config.yaml
num_hidden_layers: 11
hidden_size: 160
num_attention_heads: 2
num_key_value_heads: 2
head_dim: 64
intermediate_size: 448
vocab_size: 3932
hidden_act: "swiglu"
norm: "rmsnorm"
norm_place: "pre"
norm_eps: 1e-05
positions: "rope"
rope_theta: 10000.0
rope_fraction: 1.0
qk_norm: false
attn_scale: 0.125
bias: "none"
tie_word_embeddings: false
parallel_block: false
extras: ["capped logits"]
init: "uniform"
init_std_qkv: 0.0445
init_std_o: 0.0
init_std_up: 0.0445
init_std_down: 0.0
optimizer: "soap_variant"
learning_rate: 0.00821
beta1: 0.95
beta2: 0.95
weight_decay: 0.056
lr_head: 0.00729
max_grad_norm: 1.0
warmup_steps: 200
schedule: "wsd"
decay_fraction: 0.856
decay_shape: "linear"
final_lr_fraction: 0.0
batch_tokens: [32768, 65536, 131072]
max_seq_len: 512
doc_mask: true
train_tokens: 153800000
max_steps: 2368
dataset: "wikipedia_en"
Each number is 128 + 24 x the weight over its row's rms, rounded and kept within 0 to 255. Layers, rows and columns count from 0. Numbers have three digits each. The size before them is the row's rms in percent of the matrix's.

# layer 8 attention value, 128x160, rms 0.292, rows 94-127, columns 0-159
121:176097136136117117128119105085162149079136145148100117154132154152062092148145184095118123150112148105166080127133097088126145158133115090129134127150176132137123123110132149120107098161137118155098147125073140126115117115109125101105100084075130093153148109118173107132159146147137131168111129136141069136149100097123130138150126150149086121128108117160144164098125118101133132106116141110127127164144118118121159138124145164067133118111125152116105092143124119137147102108112153
134:078155133112149124114128142130103136124105183148167157139129129132166168178153133114118108128108131111116160114085141147140137115129146135167166100170129166145128114165108156134136133157123097065141150092102129137140146154116148068115158084123119144113122146073070152095130098106158105127151118127149122126127092136117081148138145168164146110117113188158146121123117087127081121111139123122136115123111135122126124134118120139081126147135147145109136158144090148102090144139148121
113:132159163090126132115117097160135068125109124117093106158152120089114116144139108096121145098144115117126153100114104106109104183140129090104157144133098135150140130096170136114125095165121144088115117132121084111134139100150141159172137173101139136134124100187120146155143118102148140090145117149124119088129138134141152119148171147131123119061135166160145161124121123138143115119149124093152144191132123151126079103121148145116089144158149075126117110132117116133167095115127146
125:097138116160145146129124082108144175151086153106152143156134184133159165175118144104181155116141164141136114120128130117124134103154103178161121126132121130127083129106150098141156089089111128154112164129157147163143135151151129162124132115083083109135116162080112109115152133135101159143096127205130110141094179117103124113110103174120118129149101144109138182128137158127121115102142128114131152116104126134097149100103105123130154141124142130120130147142160105112123117112118097
123:120114110080134116109127139102122086117142119157127137130151130098123166083146138105169106094124153118119102127155155095138145130135114173100137123151129154119159151101103121104106123125151077143147137115119155109129129165085097112129144154135083126125113140108110155095137162124105151135066137145119111124148138123182150091175148134161165143063113106116140094112128142108123064164147103116130153150139101136135104135158089150141150094143129105088104154113092113154120145107131165
123:126120127200159127094121129125172108124130113125132175119097077129096141119111130112125125093113104127140152140123153119149174204120121104097122120152166117161096121148156112100116158125118138121149147155142110158103119136113127119185144161167143149151161139216143117120133118163139150136130095144147105123129132096140075079150131151134118126151140127141144117131124147120142114131068116124140135099130120123093114157135128134141097110100167130115142139089116091135130140119105073
119:150120132126124116111077162117127119119122099132139149108094132136141117114151150123151083143146151107098123123125131104117129159169131146153123089110119125123136191111122103125130152142139166152166131156112149163139160153127180148111151096122153104116144155155090112179097150183120125123092162137112117113163095110133116119168163112127145144147111167124103111148106153143098160122094148117198122106114143111130137095124138162126104179107133144118169133127153186140156097171147141
134:147138107099131125146125070137114128133139144102164104105163112140138134127120133143105164115121141123156149122140106145134164155108118140106126093121149140136167148151149130077145115101198122125135065116129098146121113154118088102098136112145126110137151145084121090133166101109166122132121098104102142115140142209075119148150124098135105102159109138132117149134146152115122115117085129125177157161146163081084136105081125120108134158112175120135105141104100141143109128111120136
123:146107098073162121158152114115159103119148150093114138128130132152085126140135098136123091084123105129152160149151108129122165169154150100134141200152109128161093103100138146102130138144097133135068139107135125120126144122096142136112105133118097122160144104101120153131117111144124107114129169116119136166158114134112117139150133138178116138112155173132136113159117163106123114145141161074170084080116110139106104098142152131144114106106140119164136153151137129180167143128100173
119:146160147095124099102114105109118117138142125111108108139123131121136101117114114117157125160111117149093133106116159154143118119176185148169113131123139088113118144149153081073139138096187103136170150105128104126113123112188146143139142099124122148093084092122149143136146133149145118174133126152112110120123150096133083163124128167142116115124116093152121117060124149131158128165156119130145079115141172161129127120113130156138110099155183121147167138167107107122140147105123102
127:110159113073134153137125131116174139123130135095135120120140106101065141126168136172165066118160131151136121163118155115119111133142139135120096067105130125150145171171152171140134129165118119152093141130117111142119132134180143139117109139154192107148141141147151130140140135098144064151138123132115125152138109110136121164117122115134147099112136123104101136123142155135109093065163140161124137096146154121140135155134098117166136130115150168138136171072127123098155126099120135
125:107094137112118112093138123111127139123138117121102152154118120096128119109127115107159075123112147111117107168132124169111140161119131145125125060128182141136126126134161165111146109148162141147173098120112122155123129151137041126131099151133109124105171150113106148130147118123112135124112083150146149112111155084171137081140117149106099117093121110144100130147128085138112137130107102136117115137153116094115129110127108060141143130158081199129129096152146128139151112136178134
127:148146130185160114114131154111134149102128141084135130091165132134123088150116124087126124104169138096159150107152153138073122131113102140113153126105165125146154114135126159150139121135137147148114106098161149116093143084116100102099128094125179148147153125123142160113113100174124122093109166158081138149129094110134093120123184166175151092118130112131116117112098138157128130166168133145114150121120136163138112133132135103113147115099146127114103123176108101158066114126163131
120:134161143068119084148142100139099135119128168137101158176095148111095160116139166178115132133096127136117120142096096149152138126182119164113140161153078123096139123112161171158116127108153131133156104161143151113094114122165136128141150102121125154117150155159137127148079136120130147116145117128155118121132095124119138118144143132135163134114138168125118100138108109124162132149161145139133170118077184101073145119096149141134109121080132135126085134110140131175100107117163136
122:160099124117133154131136103134146094131141146137118124118154119100165113137121133101148104077103141122113114133134089139133144117123122161143149161114120123090099104117115112154104135100132129116134139064123086170134105139132121144062169117079152141159104100165129172138111153107075123110104136164127126154132146168142107128124141099188081100117156116109134106147155154132119105112095145114126125149167131089157148102127186142112089110118141152157094102104146129101101097146122096
122:096110095156134131118183117127126111058081093104126098126117136087111076126155138081096121155119128156111146139194127135129142125145140117139122147177109118105125130115122167129142152125115134136164118139149099144106173164148153093105145115103145122125102150125116112142141138137084131177117095098099141158104116151134141123105181124142134156137082107128106141130054130146099168123133148144127194152135105150117147121140137108144129151111135154120137125128102134124157154102114149
120:089089144076119165150130118108163145129156147140131100082143136107153119126117139116121162112141153106172105139134160193091165115130134093139122160138133123159129153137126107101138106140144082160130116133155100137140106105139176113133158128131131130165138088117139137126148114133156117147142138096187091099175126163141099089151170141111112158139115099124097123118129068125140150146162153107127127118094106067154113136163100147141104144098115142128167144113117113155124120099146112
124:152164145126082138167089134115128133102113115087115084169106148132107101090146124118137153145135148158131103157138158140134100123134143103136139148140086121127122146121093114140114169087123135106111101123139137136145082117103117095128149139116127126105163152123123154167141126128125140161147132113121159103130174091128162148164135181168153144114153089105121144191135106148069095119145097121116112118134123135091076138110103138100095129198182125121102115120118123132113130142095130
118:101126106107089134138141099127140132163172141092125140116086117131144142133128130163152085123138145080128111114123139105091141163110125129144154069097128129132138131162141102142115152092123101180128100118153137124112123128128138097131142166085108144128092147132111124086112183119157149114070112132111102112121092147094121107128140114148121150152119179131094141121107120090180107127157087125104086170106127180120122114142156131109120163177117102152101133126145150089153167121122124
131:144134118147155135136127114111151110144105133144064134079132102123121103155085189115162146151113143122090123123106140096120159090131106139120132108145118126118141102153157142120136124140115104106124134107130153161166153114082146125120128132107087139123142128092134148158121110134164147126173115124167100130115124117174110137151153119176146174154113099120123089182152188175136097106117168165120106157113168135097142142099119147120158148134119132144126108163133160148121141126074091
122:148066190146115159082118113151123113161093144084119133155107177082097154107150148109103137123129121102117068163129147119110183143128143121095119135111091134087083115112096130129145138105106090113118132145166100119126143113104121091119126104129163112113107144105150131140143119105150067104137126108159136140146097147129085118134149112116150148097122133118148138116144163114138093152105133117116159119137151135121112125125131117120176154161098130132140154094120171088152107127148086
128:148137137128192109126139111160156128087124188164164120141110122171120093122175115124161121100156115131097102091156117155150138149124131106106151175139123180159088161140068157123154145127141125151120121137112141099151139081126077135126113110136121146096139122113116096153112156124151144129111100151188118120150147139125128159149160115110135134138146166143163134174130160129157164121168150136130165130116126108153175138138110119152125132152141092110125108150119170127128136119106097
129:147139169143142109139120127145152159112118133139125096139118180137087088122123133130140078112150102103165165093163125129136146098120153150151129135069114118123104111127151146113168112133152120079133143133163119094095098142112142149128169146134119129138105121100119123134124091100129153136162104084127137076112124144146129096210119069143115109179118126163149106128156153096118143173133116142104088115148131095125164154140118116165149119124156123106118164132142129085118107136136150
119:144117141168107125161142149105123122117146110094140099113132071093114112134142097124155120097099130144091171122131149124121149112093127162113148172108117159131136182128144143105068131134122108149142104167125124119115157129109149120148123083143106110132140087103154123064175140115109096093141123108146124074077103120127125146124121108137138101139114156072127135121119080134135145154108112124108106116122166153093171126132155136148187125124160143105155089147143127093139099147139117
117:126138127137125143101093161142148086140166147113091103151126117145130144092147138140127122131077156113112153130134131143135134133160130151110163113117093147122103138098109108113128130112131129119108179101126099142142147119140148103126089147141126129110158083120118141157167150122128073161138106148112139162089099142147144140140142112120137049141131138138132199125126102128129133147081147126101086122081099136182139143114132113129136117175093134132126106126115076192110133075159156
124:108118120125137094144128151116079121077114127112126108148161148121145108144138135129110127148102094158100142145132142109122137079096154137145082115103133108117111134142150126140140101096145130135135167186153135107179089138098129143166164141140153094158132150141143179182093165101120123095117131147135111102118106125101112122118130130145097106143125149102138117154118142142081080117095169113088147115144136113147093143099067166116133120120119127129145090145140116144171135086165170
128:121127132084140117173097105152105121135099146114131136093115155158127109119150150096119110118143149116067165134133160123109128163127118137164152133100158158152089163091139146139108152108157076113164138117149147087151078141130144116122129141130138145193127141156098087133100118136141168130186192146122109175097160137124125138100094110147147136120142131145110107148112157138119113115085151115108136125089093138101145127133116089139153114142103157139156090107111122143101140135108152
128:129131146140149112132124108107101055116173147112106144144145130139114173169134109109090099096142124141138112151123149121134128113117141137100133151110128140117128141150118090129130137162101143137158058170139129136072132096160193140113123129129072146115111153164131113125131120128150122148086138131130131176103130162158110132075123111126125119113124099143103113164129132093110120116121125130121114121143087125089164101104044137105103116161142160153100148132096111134135094155111132
121:112095134142089105114142160115107100116101137109119137091147106116149120121160161198114136133192148127111116147134122140119129124142106115117132131097086131140123129162156078085136151147093145117134127086105135175153099110138133107135127134136169112105138150085093091128114086146140160134166101147168076130157136151146141136164110144151136135110124129149116126116094122048131160159160167108078156118131171156124117108117119123132112125139143131092138107112156139108100109100130121
118:124126156157138146130116134139106117152152108146153104087125153142092107032111097120123105124095097097145138109141160125120151079136071105122131081165123103132157161145128144085112166157103130101134134112142124115152100117135132143138148115094147140125108140121154084134105124098127145104132143149186113106061114151119113141119109170099125166121129150128145156133146122125161140139113133111145121106131109143159169116104131110112109136108097158095069120150143127148139091123100164
127:141132118109128155122160117126120146115115151149122089086101146126110120125152145137111142144142113158138101152125128138155113090126133100122153126151137141127112169146152111134102066150135175137203138151159134088119160194142131107139118135099075093124138176177141129144104100102113156099161110112117140144141123155140158169126120173158161092143125105130160138109127113130111098143102142091136111078119127125110104127126128136163179108167096167123128100113125103112144160160138113
122:128101099145096127139144107120084133134159101137116169139145185152108096146111114152155141071103170117103116114113149146121109174145104122153096172151133170135119104155111126124106126139136160113110080158119121139139150142102136120144146125144125141132094138089157114141136150155084161141132171135123102106086081077161125144152131134108079093138162108128163122128116147139105151128116120178127164080135127093154112130111128126149128130176152164149136126105087168115098136129135122
116:123098155125097173143105134099089104123144144143108093143094126155137103092148151129137103117126122151163154116138155116135109145128088120113104144145088129111118124127158193174146148128109153131080105125099134111150128136168123139122118141145126099159141124111109165109133109128101135116094095150149147118126151159133126147156154111141139116138134127138095124095138096136119135141142153111155079153115123089083117165078130215145154061102122083124148159144129134142154139150113086
123:177103119124122109128176165109133151142100141114114141083134088136143134116124147170129138202157120114134112129114135102113115094133173113144144112145122147139114149135123102203139092135132110140106106128155122136104137104113124128107148173119134144111092110115156116089136162108132147099120120152141123124083125104111124143148145166097114155140199131163104114139165125135103139135113082073146141183095090130112119119101132106147103103135143122139148108168096132162106095108150135
# layer 8 attention output (transposed), 128x160, rms 0.34, rows 94-127, columns 0-159
124:140146108176129160112164098169140127155089086113086115136123122097191125125142075142124128120151149148137100173092111107136120150090099153148126137119107087118117158109165110144152130075117093163129120131103144128133154117125137098149167160133127156120070121138129156117123126111084139138119157109086155132135128115108105159157152124133126121116135167147140130129114124155113127141111135188154170146125122133101103130126149116136151122079126161158130181117125162138109108138188140
126:149108136115134140130127100133121149122108069122129090132151101111113136114119110134094140130143156133115122099125125116135167135164149111110108157097118143132129184087137106107085126116118134148113137156130101131136115109148132165138104061127087123121180152175159073106102137077128111110095152106092121170144119138118140097147121094104153123095149079092132128104136181123135112136088151121124148120113132105164113151091155124147127124080165079132093128112127091137135120100121086
114:099119126210126116118136135087135163102130114097147116085130095135130164120128140137147113143151155130147125141159122146119098086080169114153144142150174105127137129120151149129126123167095083125119124159148168179160130170136105101133137099128104141077127130144129100110122127159135123126094138164118112120163120116134109173107051086134118158157128110140122113118094147106123156120133112149115138134114117135121178143116150069128137103138098150123133134121130158106108148095172103
127:175088145103128144122128161125136155106082126142160142101139129108100095091146111170125114134121110135132116157103125122134108163127081095118108146152102113159138102169137135126125118102164101108122113141113149085119134119185176085163097129158113132150128131160161135135124097132129150099155130109134123131159160130168128122111141109115148124063110116078116136130097094118073116132146114135171115104142117117160098062131080132139160117118126132167080150132123127117090121133137144
128:121131150115129127158104101126073140111159134096137094063136064161163140163097139089086124085104157112156180131131112155108098131137129127155130114127109119140148132130156100120164139084071156119116140085176115075075144115123149120135095110134109148147131085142145147172131098135128103081146139139130153107132124121140111133105109102124130145124152137138127134108131137153148163116128146143138122159130174143177088144122111113147138111120158131135127118144108164136170124143151145
127:126151155153111143125119126132134131143121131159170112140146138125121120142145182151111169143104141129082121102176172145116138140133129140157187117126144131132131069133138148154117175101119153147169100123151167135139140125157168130101126157159128098088123131108148130134054092116115143147101075103116131150135120138099133165077172144157113098147169116136139135128079140190130091143111134149121137137103135129138147139080097149135158135137126138121128124151150135157144126136176121
126:171169132149144120161143117108132151181143124130115133161121149139159096169120109129114128148126142172088148098131133110144165145133096138123104117136131090130105087161115139098126140171142126117119100106156124132088105118125125147158121192131103154148145124121132067116098172081142148142105104155090118069121165155127115168122102121056132119128122108150141160133098145132163149115126124096120106093131125117155092105111121135147160111144174083131138146102115120145124094118139119
132:114126130164137160174123130135155125126095126146110149119114122147111125138130122080154097143124135156133100172135144186120110072184120105119111138147153129098167135136114150160120116106119142130103141127122133105083117097141103153125129139106185146092143154189136137100117149107149116170149138070141106163128145117153100083136127134138124145080138121170146106097149132157117124130134100138098079132100109162106084118143164153163156104106116133127147164120139102162104134151136103
125:133109100154148172136133099114118136135174133134115131091145094119203128140152156151113099121146119114112123145115151154115122133108086141138138123090116101113171114141133130103150131116154153130140128121096123127173100170155157138156135145168143135106116123106169116125078131117092134144116139123147154122146159109144119125117120170074132126146144080147096128145139157119136164091108071136104146173146119141114187114119153109132089157151161138100147127125126141092099158173170091
127:101121113158132112168118177125105130122164140103140124154164158110146181104121113114170113123124156168127144140132141116128123132129090103125119169168109175120124116154123152147131152137127123136121118150155094108136113153133151128101139124119149121152133122140093119097152090111127148138107144172129159099200080157134140133124142150175130132081145119092123094183111106119145137086071142096137154140128107160182115132122150150102192134108134168147139109129131090114145130123144108
131:142108145136164115083134098117134115194093109143100135070151140133184126157110119118090168150151166116113126159125114123139124188134109111147136136162126116128135112086071106103111125132099108128159100125133149126119111131118114147113098127150129135099144120127095104129158121154130158145119170144168074135110154130137111117114186148177126127125143149147096107147135107127126164132134117091122077124128123135121145126127143132101147151125136088125111146203118090109144156091155136
130:149179127141118103144087100172149174116059122129124084118125128160128143150127127134109154088137118081121114154157129090125139103153127125141135139081100112106139126132125127109125156109115110115110106143102101133096134100105194137111078122101158150152115080118136145147141128139143129125138136115127127092128123101133160168130102117150124137143122143141139128124055144086116095144128131115116085155140156137118104140119116198156108100115113083151175130174146123111104152103143119
129:101100144105199144139168105147152138118066103126145145158133141148136161137131154106154144117096131166115101135095115146119100139127121114132135124139130096169119136111114108130128108085086086112152144117117119127152114096121162116101118154118091147171162115139142130120110106097101114162105105116145154158135097126120173116125106128067148151163143123178148124152102160104118095121146114085150145118140114094119176133111115123133142147119117177139127141129094154121182181135151152
121:139118120185100122149120151106161151125096121116172096104123130112122089103107099093156125149204163094118141108120169128124156116063100112128099119145151131063127129111116121106152141108121104108110135103108125111096138135105122140127144147160124135120154155123124135089146108145128053096093129084147149120096154128131135121118129117133133119165130108148127143108120117119118128132112132062149143138130134103143102155173103080131141117195141123159146113101130121129159130155151104
127:128161113152122131146138180112120110130126137140150135090094115145136155121121135114097155136105161110105146144091144115121098096129156107090081107084102126153172130126139134112093120157178150131148137161155116099145099136144131128135159121146109166133158125139117137134073129115120135146139111094154144062153142085116138161166138149126151163134103103110134158074120094158113122120113110127110126116137121198093124160157108096159140142135082151135132139144115107084151117134108185
124:187093100136130116110071102147100117116124124119136136144116161160159112150142132114137146158111120161119127123136140147143123127112113156120107126127133081134084115117145136140102096147108130100131131110104141062150100116135139144145181089105116141070133128138101142140138144121136133084115110097125119125121124142099121107175057133076106127138142172097116108158150127123136068123130114106120142106162113164144122115119096110096182112094132083135171135127095136144099150127170149
129:158142109172152103124160145138138103143163134114126141141169181137155147102106112116114151112134130168144154125149146096129120131129114119167131125141138149107106158130137127161143166153080164133147152163107128119104128142143110129119073136137112128093157140175155136118115145157095098147142125157113136188114124118126110155131119127127135117119099096152127117106163161157112077148065091094116121180177108127148108092119116140122098142125086140113137115140134202116114135175121140
126:109090144122128106126129105134128115154123143138125171112130090118108134083133111124145076096089126135111180078132117135128142121111132134146098105115183127118159160134078147136125119134125178121160099117130136111147072128110105104115144109129151096125096086155138167148156091133130134107117123137110103122107094151131119151144105105127133108154132129147122103115084099093121181122094127098165153119119141133106175126159107140163131094040159152130151140103114113109105143137163126
122:131138145161128146147144168122141100150132120138107115121128137103115119114164123102120173142115132143157104115109080127138104166133087135137121113167108067120082123155146134132116095136166185129124126174139122141110133125139149129128128095175177108145134116106138067141098113159161101121136153158129170154140153106143140083117079111123145143116161137150170123113110099135107187111169184132133128122131142144163128153102134133148107089138132146134176098162129131121145101096154120
131:120151118095092162147168103122117092120141131146180139134095172119158137114143100143145122097134173130132114150149153117116149161130144096109124109134110128127139160113126107114123093156163175118181113135158138127125106160112121135112128128144136167156100124136154128155121126080130098114092134110108103121152133108114119077085118090150128112091156088144115134147105115135087098147139066117146114169150170125132138133145082112117113111132145136140067152083174098143107122124166153
127:139126089129120129132136127114135142110122122149133122097109124160103142159080128132128196137162120128129141109119069175141104163071120171129139155138135156160121170133131179114098111135104145137149094151145130117087155163126105154128127161142141120088145132147132132139120153126074183106131119132121142124099075121153146100163134137114131076128118105096123113081093107147114114133189101128148132154144167153128128135105141166115110140117134141149155116132145093160132073148135118
126:109123107134097130139127130119108151166111106113126145125119144134105147116113112165145079136123154120155124145156128098099121114151077108107146109105131077125120057138180149098114114176101128109121152137148121132103173124064121138153150165122154164115077146082139141131122110133114112118143134109115168172126152148119102106142120103108104127143125090126067149108135097132139121139091120146146121151129135096100157073115132093128167155106151087109112118151160124130157141163103142
131:114113145138159103145096133121101143110130101130148154135130112148135176108127092142136120136121152138098117131120138120116130142126149125089161097184104126066178142170133109070139116105129128117137104085072151182125136133096115132142154115102113136138138134105145148147142142108124107150152113134108150158119128105140113113104154122141145054105098130136108120107138130157163117073155114149144149093118112192154085114113103157105082149111119136127172094124137113145140174111103125
124:131100107112154086133154165133091132114113142116154139169101170138165104113093117082122126155137134108120076133115089102149142137114153152122123145127146088150122127137159122147123129138102159144119164153112138127146133112085114163135122101157156136140110089089137119132096091144125143132151133077109137143122117133115123149108153157126133171091185070118154102138136171109153111104154144126147114132095109148125133124135114169109067121176152110158132135103085091187125119134110116
117:136130091130122149129150096106127124128141135156100111129166134130127091148111139055154104141146123126102135161149120102156142093121109132126085137128125180141136173132116176095186130116100128128150121146108120126158130107131113133181132076114113117138111135123108114136106153133159182084148139144145168136202111092110106156119177138151139183153123123149145108138083149134155113137122107149175137143184155118136161119130121125114124123119133114095150109178132120113140149115117128
128:144142116133095133110138097148132135152118129108145135116126102143140129115110125132142116124089114153100123104164167161123131177149152124072098117172137122103106135091119118108143126102103144160130100134099093118110145142124135082120139123133088170106205146117129139141160130167151119135152134117113122098122126155164134172083135138103122126082137170127142077096103113117168139163116119139114102121156137153129145121100152088138078131157166122121099115123117069103079127168120159
133:136070139158102129119105135138139132112139110097153145164127135122130103110141145093168146119117113167098138131123148149112132115134122114152123091110105084106146087155107108140152101162090160138152119126122159133096145152124144138102123102124104160115116138113147147125142160080120158064135092090172125112142157158122119146135190109086148153083101123140152165118134093132063133116144153147106127142118157101135166144119145155125110146096160107083133102124088125098132136087114141
132:115105137133137112124126133137153188159113120154165123118142151140116092087107154150108151128163087133144174096146071127130135104119156076132108123096117139132111088157126105161134084135140128111165164103157129091125118131149092133154090139147147149145146109093145097177117144131122102127132133110157118107166107117103143115134189100140133115098129131150103100121167127136152144153153131146097135136127101145094111147125146123131138139140123126134205113095124117140138156124208111
119:139097148152153134132153131111169138170158091163148132110137156133086122157130085125139118117111144109103150118175073116133110156129151153127122162131161145095109131133133145161132134136148141146141135111116120086121169129115117127118127088141147158181105091143125143106140158109092089124071155183127158146073149148110112121121128126109150146152100114091130153127105128157110062106141146153133076131128045102115149154150128129101126114110133106122120117129165125113124111124142142
121:139136129114138138124137112115138119130110127116123106141091117148128144129139135084131094159111162123110120126183110077116134128124140204136119133111112138132096082089145170122145136154151093138126137130137145169103146149151117100123081118105085120130103118139117151130147092127125093136126158161178126140155141094098105119151124144166126106105140129160105101085145100113116095108139106163084162094141137093114147086117115133121100170147153132127201100073091129159120097126114136
128:133136133110122118127106157118127143140108152053147091122152076155121094136143130109121146086108134145119139104124186155130147149119135147155097148142151147106106124113148149127083131183130126109057132115091135130139111140080110148133128092125109091144102166113143142158164090137111141147113096100125127129136174101150110134156195098104124097110141121129148131162134170131101133157154111170172122147155099132114131147147152129128114135097152126122150157136150101148107123114143173
128:185141139114056126121123135106135116120156137125157112145103100113101192111138105153108108181094141111116118105136111103125132116098116134150152081109122090154125144133103105125109134085136075123124149143130130090141083088112131149117077149107148137114111074117098170082143154110168150120138110163115125122111124153134133133104163136108150123121131109113154124142112118148148153161100097125130151140153133165097103144122137133140103143117110106137129153082109120151208109133146129
119:123124125097135092132152108119143141136171097127172139119152136144146121128133108118087120121177153155103123119109171211144138106106147147125104124152129106137114137144159111118147144119165134138128126101102133157142148159113158101128101121101176168152092101139106091108116113136143105147132135102096120077148096143130135107107119173174105131153141111096140097099181182131127171145089092119168135114123098129102113098139114107139110098092106124113143110137125167146085111136126148
129:120147115121153120147133138152182090110131135142121132180123130099121130127112131102143130124133136139129150160147113124147145119108098095138114107115169103162121128149147152074095154133140137140128161087153147151169137095106140085142140065125135156145155154120128145121098084121088053109132128133154113123134155158145135106122097096117092088113102149123116098162112147129134167145118138136105139101175175111090125146136159190109100120139092147128105141120127104089127103144174121
# layer 8 MLP gate, 448x160, rms 0.266, rows 0-6, columns 0-159
097:141157128119113142122123105121123124130134134127129134127168156107147126119091105127102153112133137164134151157104123124099102140122121078108123106121149133128126082154119141126098117120170121105169136112153106204162148115143098129175117137108123134132142101156171144190124151155139138100131131165095155123084125139131159129091186123145110128121096158164158140088108147108117162115123129138132146172136074177102144114106108072159133132151092158166099104139101125161104120099122124
101:083142129166155114088143121105079107141136068155106157113135109111117130115117134148151144109115105098121143118120160141123123105130111115105078129079150108110110194127147129144148115099119176153074120113092164091079153150127107121127132142128125103132165088101109158159137118146113113105152177141145140144143141136157118129104118117093122095124128116120117096108118138113132101093147108091131134106090105146056146131130132106106146140125131078105090129120172108142108137135101101
100:150142119169147152176145097155111141184131103102151167144153155129122118096123080143144051155110130138121153158118147122081133149134144121115094141140164116125111126096138125115111172159157117146103159155159121073133110151131173114187193103093138139115136133121163085125136119115136096127134158106139152132155111135114136151116132154109117123095135135122097104091089116121118130147130115132152145161157139128153156070122114114084133106098121155109135148137145111115121151105135122
113:120166178114142108146148201118123103086100149136144207110158118131122165177123107124132131147087141153153096116130124136115081119097095151134111148123105137151109124174115173098144105118107098126129114108126116081124127116096184127155134143170124156098119123116136107117116122140113157146146165146120132168123160110093118123121161158148135148137143120086155147123146140126074129133172117088135142111131131131150129144131136116142089076105158102128115145097105116150121124146097126
094:135158097140115128119124144156127129125124138139082145176150143124123130136115141115161124118127078118140067121167146200151203132123127129118110144126140104152154094147120125097136120169174123097156089111112133114156099111176184199102133122145106109120123105095073162121133143125149096142126101136130150129121107142135120127112149119135172116149133136096151113139148128123192120097164092149093143129136120116127158151099133145118115135125124155112151084124143132110101152132144135
115:133140145114153127180161117134106115136123157170138124112130115073119177111114139113179113146165145158150137079105141110114150169131135151093123154119095163116122126099115111170095111135142110116108133091136141123132083132146127116157160091126130138084106028135097144132095161122121128125132148139092146064114148103131133138146132118127096137120124143146099161087125147101142145114149112128123121123150169127162144130100146154129123092146108143097118118138086145135125142112126183
096:151147128120160093162169105101103104142119154122154151159111147107099097174110122105130137127149132137173098088146117131099127090103100136088158071139115105115145107127127157148139112130146156160157117138136163100113127129146104143109128119183139107121113155120165150099138106177143131126175068143124149126139120133132142137121112127133153137137175156142117152117150121109124133129104121106111100146165122132151127122133178095081153143142139141086094066176126111131104086125087147
# layer 8 MLP up, 448x160, rms 0.278, rows 0-6, columns 0-159
094:149119142123144170152150099118124132139141162135109120134112119127111095151104127115161154062150139114137121116119080133134110134155139071166137125164125159105139102128080162093105124082112158157177135095110122136123148122138102071122137116154120131151113133103139158128159131139138126138113116140123169136136102168149118122174139157111146124111175157164148132158142142152152135094129107117075120120098131113103138110117137104104075139120141164161120082203144154137137130168116141
103:127124151135133101112148109146116141123106121081124102129138119135141151143119137159126137105172156113141091089142112114152150149152108151144137151141124177074149137121107156122076124111084135135182132130178127140112117152142143102168119130142098141132080113088161111107154134143149135138116063144125158096085102129106149116192092125155175111118112095133165122084120130119133148170139127156134173148134148161145126123121159158122107132165134135107099138131146131079124150110153089
090:126148148132121132110074126183113117099128137134099089150095151111093073180154093118116126125130113096138131123124128176094090146114074110150167091121126129175116114111077174151126132127184121134116099165089138118125119119116161126094147125093119128077132111152151149118141191114131119131117151092135121150155121133126150116143166160156139117180091120183143135133134152114086138104146146134111132140136122119125139119112179148110129098126106128108136128116147133121151129096118116
103:091162103092099147107169139128161116173121135149116141117168133143127181165132104120105100126113130126133157123125133148142172136094143132112127145112105116140163148123157095123106166108140130140150124136114064115143116081066139140110127134121118112139121175157181098125175111147129105111125136141133089152128155159148139139081117121153095129131177109144120119104163142178126110129126143156154140127132135124086202095129126104104127132143134128136084150095114143099163115111102121
096:104156073158181151092127103093100119167172112129155122117106152134106127173098139145140129132126141162111129126119109092048112112162123127116179119176139139130126147136110164154163114129085128115114155145156117145146098111156108116141134153120137110151127134141126057151128091151122131066174128123122143154084113126155116124131119126123117111138169111140101144080131132179165163122130123147130121130150137125136137149149094126140138128151125114173108161163138121138130097126115112
105:099094155097156119122090149151136157120120109104139163104107146103124091182088147108131122158169153156124131112084097122143119129136094128124102130098117154121161108119115108121133161147130136134128131149095168130136125099141124122171137144151170141147126112114130127106143086091186150141152141112117180097116113107152113129139140189159166129151150159106162162175139133148112162146166122147127124138183143104109129084150131138135149118114124153123082135127144095176152147155110155
097:111143124126167163098152117136153106074126124110138186104136127087117121098088093172098167154150138135131136155127135122143121088150115163109112091122140144113102125144164169122143156132144108103148126145132116134122112102103159125119107168150131135162115116149132140152102110119113122124168128139108149137126151114094072142168132145097070149120150140141147065145107171130163107146108111122107109105152129152116126104126118147129087111121175177143149150103100093151114125090150179
# layer 8 MLP down (transposed), 448x160, rms 0.267, rows 0-5, columns 0-159
093:141118156133112099127138071123131147112117113109113126119199137145119113130140131075140123161090112131118076104145126163081142126126137122110155159104115136133114126125132127096086099138132119133123151107100114111098084115144096100136122160072133128128138140137152099131130199147128144117116134163174131113111134131110110107152133130182145124118108082167111099130082132098124181137099141161144084147125122132139092141155119148102159143131152126136091120118099169141101070143118153
098:107120104159100084083134115118125148145141093135119124113154103116144123109163138109130173152160149118090177159133123143129115106102154118169097129130125134120097118153152153140141160137089136174131130150156126134123146144129105128107141147108131157182130108111168085152172104163089122133077140121124128115140153118099130134149141122118128115115165149132142160130114128143215153138116125155188117083136136165101097096104142133145120125072141099119146127145127141109102140079133096
092:145130152144110133158111117108128127125120183134085116139147163149113139102136132098114157107111134142110104073122119106208112120110057145119133124165148097136139120123116079138142130182127110120133132092174126123127132133151131089131112129131151115108156125168144135130066185161159137160155155151121166115110097107149146118091143116151111155182138144123140101112154129118134112115124149123167142118106132137099119144123149118146128143100127129097076122147128145133150185091119093
100:114080117137122131159172172169170123144132101078134118132132133137120163119126134137130129107141164127143110118112081148053096138142157114141132098105147112146161122133131113096181168153083103139104163114179098175109123158078107119107088111115140126143136103146121132078167090113146121134145117134131112178146115090130143133088107156134141106158139125132168140170113125132106142143134095152136084144170108134151144136123125120144156136117141125145129149082116161135136136135112133
094:109192131120156147145110132174077123103115080117112135082182178145100121114152102115110169106122122172115138129132155139121127157136090139121165103150153128122148159148112116109127094094139133143104136124148089128134129105086123151164174115111127111108115136148115123117131191175128142089103140110097142134132111125149090131113122139150114128108153114134137151140115077111159154128122125105143156127198157101130112139134134145136188087107124149113115141103139129145158102129098107
093:099096099139134145150164157128137130129131029121164128113157136124143107139181121172130144087111101099119126134134090159170174141136152114132105126068164102127145150116096132119126159132127125156155112129156123138124119089139150134067154166141137129122118170136189116127122121143154128087147088156149120116122116128122142090143094092131141128084112158140144099126150122159091110101132156103166091151132116137117152129131137127083122115154135133136124122114154100144153110114125114